From a checkpoint of a small transformer trained on Wikipedia.
Size: 13 layers, MLP 192 SwiGLU.
Each number is 500 + 40 x the weight over its row's rms, rounded and kept within 0 to 999. Layers, rows and columns count from 0. Numbers have three digits each. The size before them is the row's rms in percent of the matrix's.

# o: layer 10 attention output (transposed), 64x64, rms 0.127, rows 38-63, columns 0-63
# v: layer 10 attention value, 64x64, rms 0.176, rows 39-63, columns 0-63
# gate: layer 10 MLP gate, 192x64, rms 0.207, rows 0-49, columns 0-63
# up: layer 10 MLP up, 192x64, rms 0.191, rows 0-49, columns 0-63
# down: layer 10 MLP down (transposed), 192x64, rms 0.183, rows 0-48, columns 0-63
o38 088:467477519402457510512467480468515477439476448506529521498541517478413516448482529579459492484444515538487513526434455564491468557470531446482585513514483559445519449464436513513560477499540516
v39 095:541526512527462549403553481484446520470512513500357483509480449525437514536552573508485502505523526481481403520521534429539512469462457496464509460511548494437483530474465469500509523475485479
o39 102:470551533471441537484532547523504498473502466385490506524567504509531484546453519484526577450495502489453511454496476529458536520445578517437496475470564540558438493534478474450496407538520505
v40 102:514450451472524543520571530444439505481459429454457563494517431473512516527520555528542586497569495469469509546465522519496513478518554493522526456502581474538474563488526464489473514541461587
o40 095:483512499593490521421500475533558516488519555560473496495475573528548483519447474565544541486518476461527541464555543521461481537515558528426466525557421540497501502538517490566549462487439470
v41 080:479575466517506515542569468469501471513557548484499487515496522506464518568521450504463506440487515532540510509512508492463487482516475597468513466530468564537497632440460436566435508513501443
o41 045:590495500534488488443501475520494512533502474516550498498467455470532498494565511549490554461547409462429511460445459509551447497487556583440549500488526400475459507516492513462510481502581520
v42 103:461524479467457487455500452471423467532419535530518400507507514488553517531549516504497506589514488482466479443519512531563462508534508500564553495498586533487547515492444473475552538546533576
o42 092:533424522507497447525546528460529561520507475583450497466482493479483539471455463460514435460507541524474560532566491535441560497551562436499532460543553509532496510535511577489514521533586525
v43 095:536510508526525520533507480476474537580514467506407540443422449501486525499562482539497533462568510509524481520458480511451548526504488482585463471486523434500451602499517484571446499562496546
o43 092:439532526604486557472459548507521423491490518468465478488446528455533499539489579574483538440574504513479500380543496527511478534515494493517509474500456490562478530509476518447515569481516505
v44 088:530513515513553534490477503511520507566484496512408537457434509496411533520498514505476484385587502447518535525488464486478515530431450471554449522522503467463458489485505561508447502560472571
o44 078:439497452527435501522470501486514415488563502443567507481472536526560478499504521557502418412456523514572513414532459509536460501491458506557473422485477513524500510530512535462481490514504422
v45 114:465493465483483511521530500520537414488491558487499491526549557406455543493396558559536493496490448448463472528542479540527528561483500623450489486512456494550483505495524479481495517523548536
o45 134:525458435524483488439577510474561498491535406510520549442504412508584483475548431525500496548493540506447522541510508487537433466464521527489457468501525569496496509503428475461488473453444502
v46 101:476431515536478484509430493482416517536427557472455466462520524470576526471522485536527495548491434469480486526471539447449549565499485469563500482443523490477436505539403524554490477478527538
o46 112:460440505513568539542459561448461538455485487510561439482518506506461452527507428546493484451479552524450498489545564464465547486604545493531530538518527472561582521546501462519471512512471521
v47 108:522546551573471482486522533515509542481504503523449542438462496459534422595579473433483541483484478536534516565542424509486588451570533468494522504486443465501499543502519523524520488533461484
o47 094:480546558481481596511572498556501446518449514519519455518466532458519567578542493481423573488560464416530481481513446512447512492543519527500410504488532490498503529491480483448480551523482524
v48 108:528472440492421513471485534407525454536444470460531511536565541447471474456570563523522527533524448479496471513506519494519557497565528454534527526461505503504508554507566521493439539445439565
o48 115:506613497485513541532531483445537588493555408512468509514497523496476548529490479497467491547440503509443480491542578504537474569546459506492492528512411514491497535567529528545518523562449499
v49 094:498479472507466463514409500488425521522436502511551489460496466473492468430553541541581482588416516485516482479465468517539549501460571497492520492487506528505459620483485475543495522480492445
o49 085:440472536552566577469437445437553535481467444548453488479490519561494485477519473447462473541521521516434532456503480454442512532553433488426517527571445484555494478476495528503534483489522519
v50 112:487551554540506463513473462503519579589506511530495449426442469484555451465511450503477463484442490483493491544484429541487542515475477527585481512540447465468463466572459527488484486548525418
o50 103:431435471547517508561451502456481426568422502552492490499503547502531473467575520482449442498524529518542495436448486532514533519553484531519463522519591489538488466511516437426527559493489512
v51 116:608496489477500473475529455502525526518513521474503498541458515439513438488445518476509533478478468518443479509530453499533526484547556603411497565521495395442500480546448488481524537544536464
o51 116:471445502452456537500532513501484513502452462485476555525527501475491517492566529459394531507542553477535580500445490516554515487454539490524481487602485603506540507441448453511549481506468550
v52 095:470424513601489464511484518542487525394522513470468514455450472476501478551513538498468448535456489520572459484530424472528560550476431475431454452474477467481443506473498510507531467453481479
o52 070:494563495475543572506480541567431509487556544477491481466513538564503435514545491449488545494459491467472501478522451496466533469464518476534442517412472450565469499401449488477425458495480523
v53 087:511459485513483502525481590509505496475433541528447528443514490450495480497548481477535521547497461519462489539522404549574581472524499453467490491476517435455474419523566534461529475463479583
o53 071:428539470456520520541547499503498546500565484523482469548484505520545479452508528485486573466488557489585437530539494503445469475556512472543453552526503577563488526471420473532495561559451462
v54 078:519575458466459516461563425455412490423505443507518471524499529520522518531480548461524537501503550438481494527483480495502453521530553544531508503563478492594490424504427512525557510563513515
o54 055:579432491531515510513505461515531540526429562488499469516514502495525475536454466471484480577514501535522509488564488481560469441506543514480545400632479494480458499545527460528469451457468478
v55 104:492484477501476507513533526416396447482473514482534448532455511518508617432558515458493480517523431515494529532532531431525486500494482414535495493483539551446500476498479498410507491447487538
o55 098:521448467525431465573501548496508607471562537526507544560478526560494461512491499529560505484493521486507540525465472548496559478553488468466595498469503439483495503560446500556474530551444457
v56 109:426428503454513554539508547535481479429481473507512621504517505477509528443477513547494554552536459503524500459495542530560531511489478489524502409413476509509516483487552509504527490414448533
o56 109:501491505464526504467515446515525543519526525530506467534437518502456478473494475561553650543472536528463514473524526472419526517463484518569436528457487500469504492504494565527501426524416451
v57 079:537477477451472478462474460482554414483476491468526455475481549506500518450511548484517519464450465483570560497550507442528530459524497441466562538473520484475485446471558534526501486544408611
o57 052:539495517463477514613505461376425567468516464497516549506521483467503491507468517481569470548505519463549532487539517518480498525495466464515501420502386477483480548462520491549489459533509525
v58 102:495465468511504425508517438459475542466456478453548443439475514472452503531515489487458495495537491524510449500549449509562523515506404491437475404475460450441479524436422552486508517440511485
o58 106:498504505467529476532548542544457497498462531532487474476472458613516463507551510504501611488481563471449550493491464573543472428526442488493457525516433486582457492490528493498492459574524501
v59 076:474436538576532519403545522493535538458598459489439506565464468530475532568521516504472489441516516494551479433539510485472496499474432495534487488546525480553469544497501426553489486527464541
o59 043:493578460497442527478456587495530485458553601458481478451519484509422488509547523493525428479488435479497521493501506528476460459459551484539403474476566507545493493483572514499450469528512516
v60 065:464497599502526480493497551533522495476527490558532513525487484542474479512442489494431469404484545541591536490557490525447458469493504481479483486544510575579477532482548497606510485557504483
o60 031:516537423469438492469533483510558501539482491489459491472508548501529502495471487475499403483497428540529492482485474455479487410568462560534445509394519471504537483430570496514530512537570506
v61 108:455502471437491544486539471469498533549518519518486527572514541471551492483510564561530510606550504419461519411460527521546504520499514522561512533510541420528510517519458502452502530551569538
o61 114:509474518535555476473521550475564560505506495548454524458475545477510479485536528495477536545479451563534535498533533573500514576437569494586555443551546560466573495535558537492475472494505520
v62 108:539541510504515536521439544522463498517542481472473511501416440535557483394551487486474507569586500503466459518459539434494543522455497513500492559530505470425431465557464527528463475520455500
o62 119:486505515580452515550421502443460503542486512450515493456548568562460433492498583492501564485476466449481466431516499480486544482542481469548577478502487554448536501520461498476520473478423459
v63 091:424541443494506462513473493493556430511488564492529464391520482524500480429499426523495532534500480530536497532544517491588479480498485584531565462459481501517433452419539486502484492518484536
o63 086:571502450461512478549536492411461536560500466527486459525474428435533488458538498439534594515485523442470482469521477531486526537511452498485472492523513473521463529520496515433576489404537457
gate0 105:469432480496475540444452515450498480475554495474482471434484506466487433496403465583489435452474468494498499601532536453483482510461534456533478566481476507501457504489537507602470497478516465
up0 097:457443465459459545572505466557474487504503448476494564464504506501485469511402466532419549477516434516479490517402410481450473525534531529527507566541458484556541503482478482527501447506498500
down0 096:499566507525491520442507474481489461534473534493497454507477490496515452565530434563452458518485515480453553512480503479465523500598499478446461566397542518559489529431556499442499441548528545
gate1 107:473501470454520531541459484417496526492564498502498436494466467501450507501511498486458477545467526450541435501573529431549501554541554507512419437500470493447513554580503436484545438459472525
up1 105:484494527461477596439508498413500477519516479557433489556448482451491534516435547423546538525431531484440507541463538492521441474555525546477546468482522491482480461467470468461526487483554556
down1 101:513470364478491492483418535504527557467500508469516502545486538482506479455520512480465559563492509476460542478480484550478452463420514481499524448500440473473494513459506578486479382497460496
gate2 097:479529541535466451427570497484488420505547547505549565433595450460532502528423490555466481514489487461470502497485522506547480479494537472533413452471455523460479487461467517444489510438473516
up2 095:508524445545452456500409515491487403452502441511464439588441520448533558534533466579476539504469464508482459447474567468525459501487504527469507498486508480521579475519543520530509481521448496
down2 103:489513492520493536464469537574521548549490546550510504373515509450480428454486500586569449508531464543531542470481429506486520475486518457536469525494450560492459493463517452479501569447512498
gate3 100:532519526448479568504487572483478466394492428510532556502473439477473435471531453480512473533550481568498527545475567502486499494500455447486512427479503502522460459515484504519466409581526522
up3 106:413452491494495490589466530494507527550530533560434422598516528490437486485523498537563498538495487502540536511406496509449475503489450469561484435562508516496503544450477503478513465511509451
down3 109:493471496505486483579532524504486402488512474512518528469486518548531499513482516473484399476511565537485508498528512560513531515496479489475493539319514501485453464511482533509409494549503515
gate4 103:455479412440497483442556557491507504495494552467548533495424519491496463557506522538469500571561467530578436470438530483500511510525521476585479452477494502419571494488467469475505480536504545
up4 111:470515497475489519542571512489508498480572433460533528398526542484437544455519454534519453470504476505443512414485459466467470479515488482462521605447541541480533571546506525539490546493462479
down4 107:524490514459510488538450468567502448475540507472431504584539435526552582487497487500525529556496518468472491566503505487451586490489535481559517436598461430499507438511549537505494476513511469
gate5 101:511429482525546521480559477454523482502512517459472484497466523502509507539545437577500547543525496547432515581472565509548521411492531515462520519482499442617571517487531533499532503563478485
up5 095:471524488530497462474529509477520489491503444460491535480487488530458503521437503485500544512508453456580442503473434474508443502450512417542496413557489499435539480523492412459440516467471611
down5 095:507426509496514502454512537564485463547487550484442523468459534455479525553485518503490465540389566534544405513552465518479498501513499518462554510477396435456514518472523507528432516517512535
gate6 103:514543486477483545460471505413578483503427489546518484461496493539546508516446496532484530491555579513532433497479460474466440517508514464490533439565508440573567498539413446516480505460512523
up6 094:499522461492500493500420514478461484524501559554482502516481525528559462541505520500509496485547523554556434556437444526505469524489533422524453537484549502558505590570432432485481507461550565
down6 100:489543484423508532502495467500522503490479515541573485464515467456518506478477490567478582529467510534516528497521491573523506489541430512495572459454523467476447505513580487490445344518509515
gate7 091:564517534435493501531459451537481485502492496501467508512508488544487539584453467516490509526465608480555541507547420518475458468556517500528439447432466503534537512451474518526464476526393536
up7 098:518519508521517452492461505469427502455587490392547450452465460533512454481474562527495543478471464542591526463495444491571547478503510549496477474491517503486484428448512527438510499461436497
down7 096:522496514497540488488474510566580548467484474510455509515444510516489571492477437599518571516529504462501490484473420463420526568461456510529466518495481457456562558486476487563516482468548563
gate8 095:485451455506510495463494568515470479458478503514481500517479530467474437532510501491487530508491475498602491547528428447530447486579502475540497439481379515519501461465560399456489527549458486
up8 099:543484501522503557498513461509496462551446509524472445514447544531463441473553445474468624556459518526535474544459446412520495484498538467508530439517457475482454460490566501472438510532470466
down8 105:447531513491469492539480483434550595492465600474546471538521454499457489423508509518460495510473489536532478483552512446455535546481435526559507556411514530505525557530500483530540428517476526
gate9 094:464479431505500538567480540456548459454562466500517511470454435496522469477537575496543518421545549493507469470495519498550468465486485487553458499494551444383522503524486413524478504538492452
up9 102:504509506480475463527501553544445484454523418516483517523555472433546504430498476567495551461465517562492517539529555468509528524501538456460551452511482457483557510483372541570501494545483475
down9 098:494510507507564509441492527444452518493487564463520446501574552480465533563482466497461443552540498449556477438486471501429430452425495519473439510465508561530478514519542447452513469449537534
gate10 098:458558505421522476482515514479529461503463511511537498460499437455529478474519520580526418486532556496499535509515500463519550503515449522491497566534534454535526427463532560585497459615528521
up10 097:478438480513446519489522484567495490534463480548547451513481472493513486488460497528509490466483493476520428612520464498537551556528433468546450453536555534506530440451528551511411435501434491
down10 103:462456474529542487437503481491484519466512484490495496549484500469491534462552544442518596474503517457501507536546548475485453470445450570528533454418567476487496504462478493525519380445509425
gate11 094:486551569547515474531487518514572524499553523483546518504467454424574545523479510481447437445493555458519502521558469487486528553489513425534366498506547536509477502444473503448476509512505513
up11 103:426504492461436463588453521501505476515523470500507535428592530543539526440461494535451480419446509472496489442436506473581491573526485531509513507496532548484482515528494458441480474522561501
down11 099:560505574509515520485517446510502575446501531567468507489486463474518532492517571504592498530506464510523467556536495493414526558576545516508465531576475467510485479497515517497597566469452477
gate12 091:467539509451566492535504491507536532498494423474526474545567482510457565518501539568541455485508565596474498546545524465524594477491489406448503478542435467527518479519451509536473486519474531
up12 098:475488531498514477454558489526493499498534531485510529514381544442582479481470421466483515457531509438488502424473496465484415497557469549493484501451516491477548539512566456444567566501495498
down12 100:509548536494531507514389524481528478545452499464481500499476541488491512538543471530519486486439525499479455501530511553474562470572515444463479506682493508491508506511580519495516482502498536
gate13 093:494550517473481454544550418528451492456495458488639478482514439457508469560487470513452482494509437525462464521468541482528547444539522548504483495439532473503505507546502442469471584504533475
up13 099:495512508565521551511423491488502504454465512428553564474450502470459531442453544503453462439498502510515445534454459469519504463535481485469526538439476552487399549458490474585463530520557493
down13 100:529452505487433466482515498489455548485400542518482522446466540456445546485505489469497505525520513523472479515544462510485491511542507490473520490625478475534470523449523595495586528422442544
gate14 093:468424433479493599509517506437526492479511477564432506502448525456454494528554453468533456474530509492493512487477533525448570588522534496556564412466548523504466517546440511496521510489506480
up14 100:497556535446529479473442549490445474571501540458485576465564506474529484475494541534514523569523535453545540488538463462507513516473429534523430574544475433558486435473537478566492492487474490
down14 099:500456488590534505444541467551539592494520498517572465511478522510519502447540535478468513470521537524444457490457436525526519533456525557462518550568469524531558478430466571495488511443467449
gate15 091:519444466453548507504527549461536511489512465500491494523512541499485420526573532485531408536493493565489464501494501499410436420418445455497500531478491526412513530427512522512525535447485516
up15 094:513389439502521512486456519499538501478544510497555443520486459468436486471519491488510475524476527450632425535530517521429523444496522549528558460497492483417567462473517524483488507489496492
down15 095:482520573466454548561487518520525522505455479487428533560557509463540536463453477522508535470528591488456530558446472548522544550585491452518430508528537541560507443506458504467467503505536522
gate16 096:495522544498599407516565489438499495503474518522473546555532400457470483508516504491567536460458503446478539449497493464527569479517570534490468496504473540465466544498456467535483524532581479
up16 090:446494519463402505488432517577552505501567478471505473455524570546527538503495540536472443509502515516522466560558500542447447498482457563445441498471507476522491465551575482459464534456533478
down16 086:513523540490511492507472520473488533488526495512535499545509452503489501501474559560556464462537435432569513473466443473569563490578575543484548526556460475498461537505507536571514602538529542
gate17 094:510451505521488598518474593456492459491560583519562458478548497506527402518437502463473508498416477514459476511512474491508545473435521488514452463555502532519542542517464490523499474545502433
up17 097:532479458567469424472470520524554545486486511473462489540498506530415440533458465522457419469505527515553466528471514541461507544472532498533542436428496497553479521573476434513472546488532579
down17 094:520547516462490601541433518556481504528519546487457497496486575541559549531493517469461498556396483490528499491548521470498440519479505481503488491630535501486530524565502446484489515443486523
gate18 110:510523500460502517540508463476522529512478551548483500440483503531564490556520458492447421458531453587581499543568508561470485544517459498469503494529499481437589413534533475522490459536498558
up18 101:412519442479525486562504505511454443456437490496538479454467555510583466524518551536535506440514466411475497520487571497533500592428523499497449472459486473511451528499499560503487489508560470
down18 098:514520570481528491494490476491537456521570564503450481533490459504550519578458545412445552452436501562545501540464521582492468504491471557478481472578511447459529443500552498495544478479506473
gate19 086:573444435533506589578503470487471444458467428484469550511483526504495518432490543477572488535456473568512471517494460512501471477538443485453498594478477465457492479447477471472464524501518442
up19 089:437503458494500536521528540431468427425524540495510481505508572520484485549502513497423541526486471486472512494537553452484549406530443575471535497521526439486467406488535464556478458472499526
down19 094:503498546460525496512463554460569497474575542520491491497577423530442517510497518461521392509513540536503451522476487536537422467502471494521453538437469534562506511438480484516494427423523495
gate20 099:446555490441494573505414533558436433527461499513515490537458504404473547485520496510528572530534480474516549462479576460512521511552530545535486476525493469479558551532530472531432522474496536
up20 104:576475501566527557401520584514498438549520485520522500520486510541491522541474491436493482454520537556513479452549550513497528507515522530537550514520513463478535498520529513553552569514380470
down20 107:521505488485541474468526453498493531562506535531477446543545496569508463564432570504439432506495498486521545501516510496506556510451510468563439539570479464516507475444574538431534442457550547
gate21 108:491564412508563527512508435502512507463563516517528450500478428472514542444457513469485489522482496499482495507494566546525518529480596431440473484508461580577489498497535575487478504516477421
up21 100:455437561524469568539442491504513470547537499547510525434512499550506434521506522428447494473528541521514515506499546434530545491450410525508493441526523457473462568539452540441552453477487470
down21 101:463504506531565519546476479489504501442511367473466438510482468520514434476544525490544545491495451482510534506517546527540472517418473535459506509473496504424407450514542467514492432576499503
gate22 101:483497442516449561515538424473481559416451538559500564515468404466552526517508579541508432534487510498492530452559501474464501550463473546487508495558504547480495523472550490486494536530520561
up22 101:491528515519503475462561522552554514466550482438487560504547463401479473451471549466499564488493510508542547487500413527512500488527542457522474432459473540532487491545542511465527570556568568
down22 099:542433508456541512514511559488453493502475458531463536530472524473502439530483547554491534474550503472493442518485498484551536514559532548497555410567472462500529451563451543513470591520530419
gate23 102:493511549482458491535391508512479552520552521472492470516517508479441527495571458520459490503548501484482393460470609481494450505582510492490497506510527458551505480486561480484550443544514569
up23 103:460514584402528477505519487496501469506509552498452457514495480460546503523475551513484521515509427511413524539466453520528467513550485494578430502521576482549581420481519523430512513466480490
down23 100:442492499518506427483505518540486492423565479558429566538467475480472471474536473424522492516523517507556518420494558415484519489436532458458446506545539503545476507489414467467496476449503502
gate24 097:534469515416511459560491436514501518574513540509517527548527431473497542444530496475532455468479498469520493479511467518489497555482553358490410474530511482465460534509519470493475525456486423
up24 095:514521511506427517542542456467518494508542486496458517538585419440493532546523523485489468583450509459541474543579530467527569482546464487505553508560492503491453498470428477517487403469468505
down24 095:455493494464510513529495505509513481450525511505437440521491474530471520480516503490443576551528549561470546486441510477476450478418430568453489514463440404512548512457487559486490466580481561
gate25 108:466461513502574512530532488503520527537529452537484572467487559526499501465401487481370496452538522570450522479517510557478507499534520534433515486498515536484507450451468456504524453569452540
up25 106:593552450501493464538526578507523509450492408505479533570515481547419519504481493515523523516493521504496425446529505409487533550516470500457536468569511533479558525551503526497565471447510509
down25 103:495445469498430430470505489463469444473451483438509506506513486538476531438544466535463527518537412488427473528462490455492490478521497484574497453513432517469513504521489493533432570442397475
gate26 103:501553549463505507580549436474599503410528541529531492504542432515551469488478505530485438479515493477542439487505451496513493564493460445484462517591503540444482529525531493491497475497442434
up26 100:479525581512516471420501475478470483504445465500489386553462457489509534542482472561478463469413482505481465474519457494454516529578464468477498515510439509488486496450444472523482413474576511
down26 101:524482514551449483516482450481540484450537555503446438475495497466584507525510500466523516536520496489487524401409450512496468508433555557489437488609506486474552527523473470464563504518468468
gate27 106:527505468475503489559533499488464572433513595448460539540509523544520472536468527490481515459562362484513490433535523485429501516580515514422499497481500497501531493533480489491543495489545443
up27 104:498566505480536576534483475524481437470541496512454589521468487520486545543540449546495500545481554530502503557517537528490464490443472495474463507525540504454548498579461448518381504495416484
down27 106:501576520385531549523487476512490526480514530519447469511530491550470495469479535508506442494472553518445462513455517513393507495564516441527475484569492487506534483486539545585511421558464523
gate28 107:535435516507566525439445603461482501512483521507538467536509463475502461475497458512498492470438489468430499541496477538533476431497554485526509490492491482474538502528433494430621523587526481
up28 096:461485499401544520513447453511560519480541463504573547482531483478451466484473523502504466502531567520538543508499488537490487471481479512605511560480429444507540477536491514442534568528584443
down28 096:493416503482489505526481422474502543485582478441463556437604535478507498486532556477530485496530538574506469485484463488453451431511498520569505491502538463558476555493537499516562439512483545
gate29 112:524569493467455506489531474481490397557447529462498506488466529496473553517522457496490439492536498472522427444462528430489535465511437481552463521466538514461445469478564483491563571457537571
up29 107:494487565500444527479516463537475523511479487513481452452528483467629498489548433453451499457583496412434444474595481513544508506505500487503503511506526479549530501447531548475506468464470455
down29 107:476469530510530540572478467497567547499492498566468509485498519551500535551497465544552550501446526531442520526504526459479491442433460490479475506645438477494586498520505493534465434507490513
gate30 092:494556525502528553495510519409484465503531461491516466455453453510554496489484474456520450448518514496453509486481522479449571541512443454557508420488522559447487485505442497595479420580510530
up30 087:521481521534599480541480572562519540457480496522441537538524465449437490460540540555530559477489482496561447526535537530576566507473492507456432521522542444447491462464499479484514556463511525
down30 090:406502469486486491535451493538550540502482493460578489556511547454579535568467516460490460521524523499530469451514481493470558493570518531498530539581381535498470553493475490444507505490472481
gate31 095:535434452499420515505520538499499492496548457601451535535460466523409511542489531524468452521509431489491497462473515513445557483534486547527539494493522423550516457494524438467561569483524456
up31 097:516471479537531458453463493488495523550594501513582483561546503520531490491579468576517492516477549487425491545517505481483464535552518474474520434536503542603483491516493420486492450430492529
down31 103:518484470509452534530440526485410530533449514486476533461512496523521515419554446552480479544506551522522469487480420539490558575440524453522449497476503444486500532543482564449528516532440426
gate32 094:454445473578596463457551489465456482542463505509536467569503522579497540477529502615498545515515491461500517484459538456447495511471545455480472508501465566463568467467493470470475485547474521
up32 102:491481436447490435523518563531457517446465568538438546435499534485533464497436510473491549473491528488504491514487517571454401494454554493531543561453492525495555498474473429490449554476461485
down32 100:489520496504525522530510508469571565482552505487457534529495529401556566478485485434514524542497455533494536447528460555522531523570538523494419479531505433607513522528514483476508566486525445
gate33 093:426524547460540534507467507505503465522472523541570469533461487525482514507444455523486462489517567503477423430472555528534468520458449552536560429591489477481448445453444492524468456526473473
up33 100:517509516464450487526534474479483471472500469485520488492518549516520484493550566482513561439517527458452519498554528442450490598536545519451481411432506496533429556504476529477573552576537549
down33 102:462479491483580531418555537514460512513512489493520438531511445505527525540473444553518468551511508476504435375452517537474444538463557510503564497550529480434473485479507452527445457510469489
gate34 094:463496455582421470439466513498504555554467547532538457463500564466475445463564507522459478493530444469450545544470502519474552479485479524476530470505500538512472552414498504425539504443461560
up34 084:432458511486448544524476506518537549417490539504441403472480514574536477457491532439466496513502559515447545545505485577533542486455529532449514433536462434492526524469471545490460528490462522
down34 100:531537462379522464514535539522474541544425512480474472517522533400441515520508536438475474546500473502508462553518507532532520499498496458521479444557565523477464513481456453500534585492512576
gate35 098:542558516466486466439465463492428495459576553471528533467493472494561451484544519510502503511509469522501427491456610471486570500460505464481539532470544422435472449480532442512505481566494498
up35 100:556508482506455501491500496477488492486567487538445521510478514446493481464528531467559440476523483551559489501502588571464509416488541464553513562450547546481392440497446525491453540497471463
down35 093:475444459495477528500552551507551570476504496536504484496476573423438504565497418457536590495495446437478531516485485517454508465418545516476471463499502543553570525458455505540512471499486463
gate36 102:417476504480543566499529511435490473547452592457446502492490491545468503504471478420470459484552548498469570477471512467531496560547554530551546485498553466450449470455507474563524542548503510
up36 099:511415473543547490460466513554459470512444498487533497470516524516519491475568455530590517512413479436536525478510522504480497417446519506496428534541523536449465519489566484541400476536496489
down36 109:554459537489515487463403480478461507569519501500521524465446482551490433523455484515474367522535488556481487512458485529480516499506480481572527514435500545458558577530519561551523473515518470
gate37 089:496494505473491530489512492458598550482535506433487475556445516480513534586559452449481445510519508459556512512500552468464405479479514552530485566542466479561473474479474520530598530532471511
up37 093:485477463520565523511485554512600484489507494540449482477531653530520393454460563548523503522522504473511507566454501505497455476451523469562489500507486513463538515508471466532485492510454470
down37 095:520512552539478532484521477440498533485530535493548553437449402503519478493449413482477470497469536557481463546550502482533533470615472500523505466543515459541509540475483519560574548521476546
gate38 103:473518459492521551451514499474455474552450526517518488484481513508473539474460497471493495524471478472585395486496521516485557482538519497445494392422430508419496420539536528473470523453451537
up38 103:513466470510538460459507501498468499520514434459432503540508505512509474449507451523504562548525584445561523495437471547476487434558563469499465454522484486534510477596443597529472455516536496
down38 102:575518531610477460522549503425466506482495452459558558604488481466482509446497488481459510501507512473544476540459506473515513486488490601438524537444504518511446478479463493446521566515469513
gate39 089:484535494503520546451448462521527476538493519503454474496489545422503527437537503454560507492535451456524450532455497494447476551597474499461525493481547536512562462579480528492455552553398523
up39 102:478588533463492504480465442561472460508569492492448479578438505485478565511515553406469482538536520485452499512476593489541495494522461492462526476521449432511526557497488547489548515574506512
down39 100:516494523469531543519435487504426499527527492463442536496464576486468553498530460513430509452535423583469515506519547484491488465531504527482400489486520486569568538411517538451490499540533528
gate40 101:524524474534536466489519409493500534498414497553515541577515501438468509501559501505511443450513479465447541490508545475487533488542435498526499576537488475438524457536535557462516548435405497
up40 092:469477474512477460463530475466538590534464501497549492393538432467501462483480520488493531567514455512539494461457502460497537517498520519580534494504406530425510502443443474487500528504601493
down40 089:414512484425515523502493515534487451495573554502467607501492451474532495552422496498471567525548492575487459493508487509489518493443493485501531486473543556511455537462414478544491533540454438
gate41 098:506557489454536481446500468516422514434459519472520445545511597498559475539460526446521479459475460476550489513518439533522457419499481485445472421549424506506482494508537501424463506521484535
up41 097:504416472577443543437515459507498508521534536505480501404505490564504484488490519521470472464506451479441513466482599565510563527532495469442587520478532516420524485511471493493489552450478516
down41 108:515485504439527482532538484488460462459512504540459454448477552539550479494482491428518459475522509509547520519513472493551431434461490497473413417434422436501476498482499504484455398541465466
gate42 093:443513556437494443491482455526473499461587510539510529504455446526468513525482513421544483506576469427492443519450487468504511499549453470538483576498491503499486478556500535403540498537446559
up42 097:465461479518447536506528524458467453436443483516482438463504585476503496544505493518550610505498501550530564452505515445551501516464559481474442476529559559524544489461479483439456507514543437
down42 096:496534477493479467395510467460554498440514548542542497520510514584545497477573521506447460496509438444553474564438424494470468465524495506500547579454480544479494434540532512514533546504504489
gate43 098:475488470539533531451480454504519561440496579502568472498513503522573501505477438472484435450508516487482519482449479543546531482507483477422466518487439527484475476437576402482476429469562495
up43 104:459483555564569506415444495405553462518529448491476461453480484523480506461580491459578507471436520468484475488513497518437512520490516527488513563495484506433496512547535570457488555523472547
down43 104:463487491468538465498484539474522522451495557567567511493514393432495480496511488429547466490484454476525555504499541499503511507462501514521511496453485530482450450473426421572425424546523452
gate44 104:510407524455518487493521485487513517444466516533460487424412495412476501502466505483502507536456423514473492429616527465477490463503471520453548477468508489532532569456527570531527511527519465
up44 096:592468522441499467495476485524510530485482565491531441522452469596569545481521503489489450546584509498524531492523459424530496431490511495558432553482563462481525572505490529500484504552471519
down44 102:527443510629557492516494493390526523458494439527444526495503506478465460467515528473546467547479495461476525523480524438532488504487505453437524475606452512492492465495502476439468518429505494
gate45 107:463540521512519508531452582533545467548534519467535521492434447506516505476495506473550428510482481449541497523564474492490420531600604486489516513558489537438536543549441483516491491486488447
up45 099:478454476498492481481536506489553414541539435459491516532571548564518478480551512535483575465451493434461527499482528495520500456609514467497562462511522556494517518525472418458475469438461519
down45 092:514504520517511554544540544457500502473505495467542437499479438414488534459539552442493590504510526508538443572516536450510463458449452499554548536445480508523478482505451540525493498544590566
gate46 093:567377505450564498509530465466510491491580478549551532452464488545540523490528535578492478511501523447506485517516527549529531570485550512520462466434470490533538519504455488474578529446541513
up46 098:475597454485459531459542512485522542532399485501469497484509538490504456516482464427469494460511522481471500487463485481443472453449498445532497586565510507396499475475527458576482477480442457
down46 094:441520449552474499450443473507503468478528510480494390513428509466549523501513494513514487459536420540503446493464486490477483444461433472450534479521460524446469510509522532481421443590528440
gate47 094:471428524503594526473589579475591486505498461493542516462462534527541475510546482543457524429511530484470513552529531446510471509501445492493483476489455517495503525477519527400460421536534502
up47 092:480467546447523477503544492535474493582533601479469497564521520483458521503546522458561521473431499502477487516460509454566515518571437566469503447502517529436433541551526481469493549445538483
down47 095:485517448526512609570613524503591501511503463466533509499454506536453482575455485465466543513474472512499473533503429475513460512552497478468509517392488501458542534478544504480490460513527524
gate48 097:411522441497523486573496535509526547528480440522456490487490456538499573456553533517579526463509545531418435508502507518525522482528595487493484511513500481449542494535540458495509429585471478
up48 099:450483507501431515542485516422528489577478426402550443494498467565432569457497488504505486453507523492549443502562523550562515523492519500465463473500483551521511502443521551522573488464479500
down48 095:526509454494556492502520464578464516526503458470483520499502460499516509424543581529518539450466445540532519524497521476569528513483513483488494476567506456454463523459527518373533588453526433
gate49 085:434476526534487548505488456479481528455474508479512549455512481464534447457503516564508421498454514512548496466463516526496446500518526526470479548442556532481466459453502559437557509372554562
up49 096:533486490530499495425525556434485475464468487445497499577451525513523522515491491560489559506505505541514474522533515498467505499562544454439510505449477539499471489403536536574395587456498469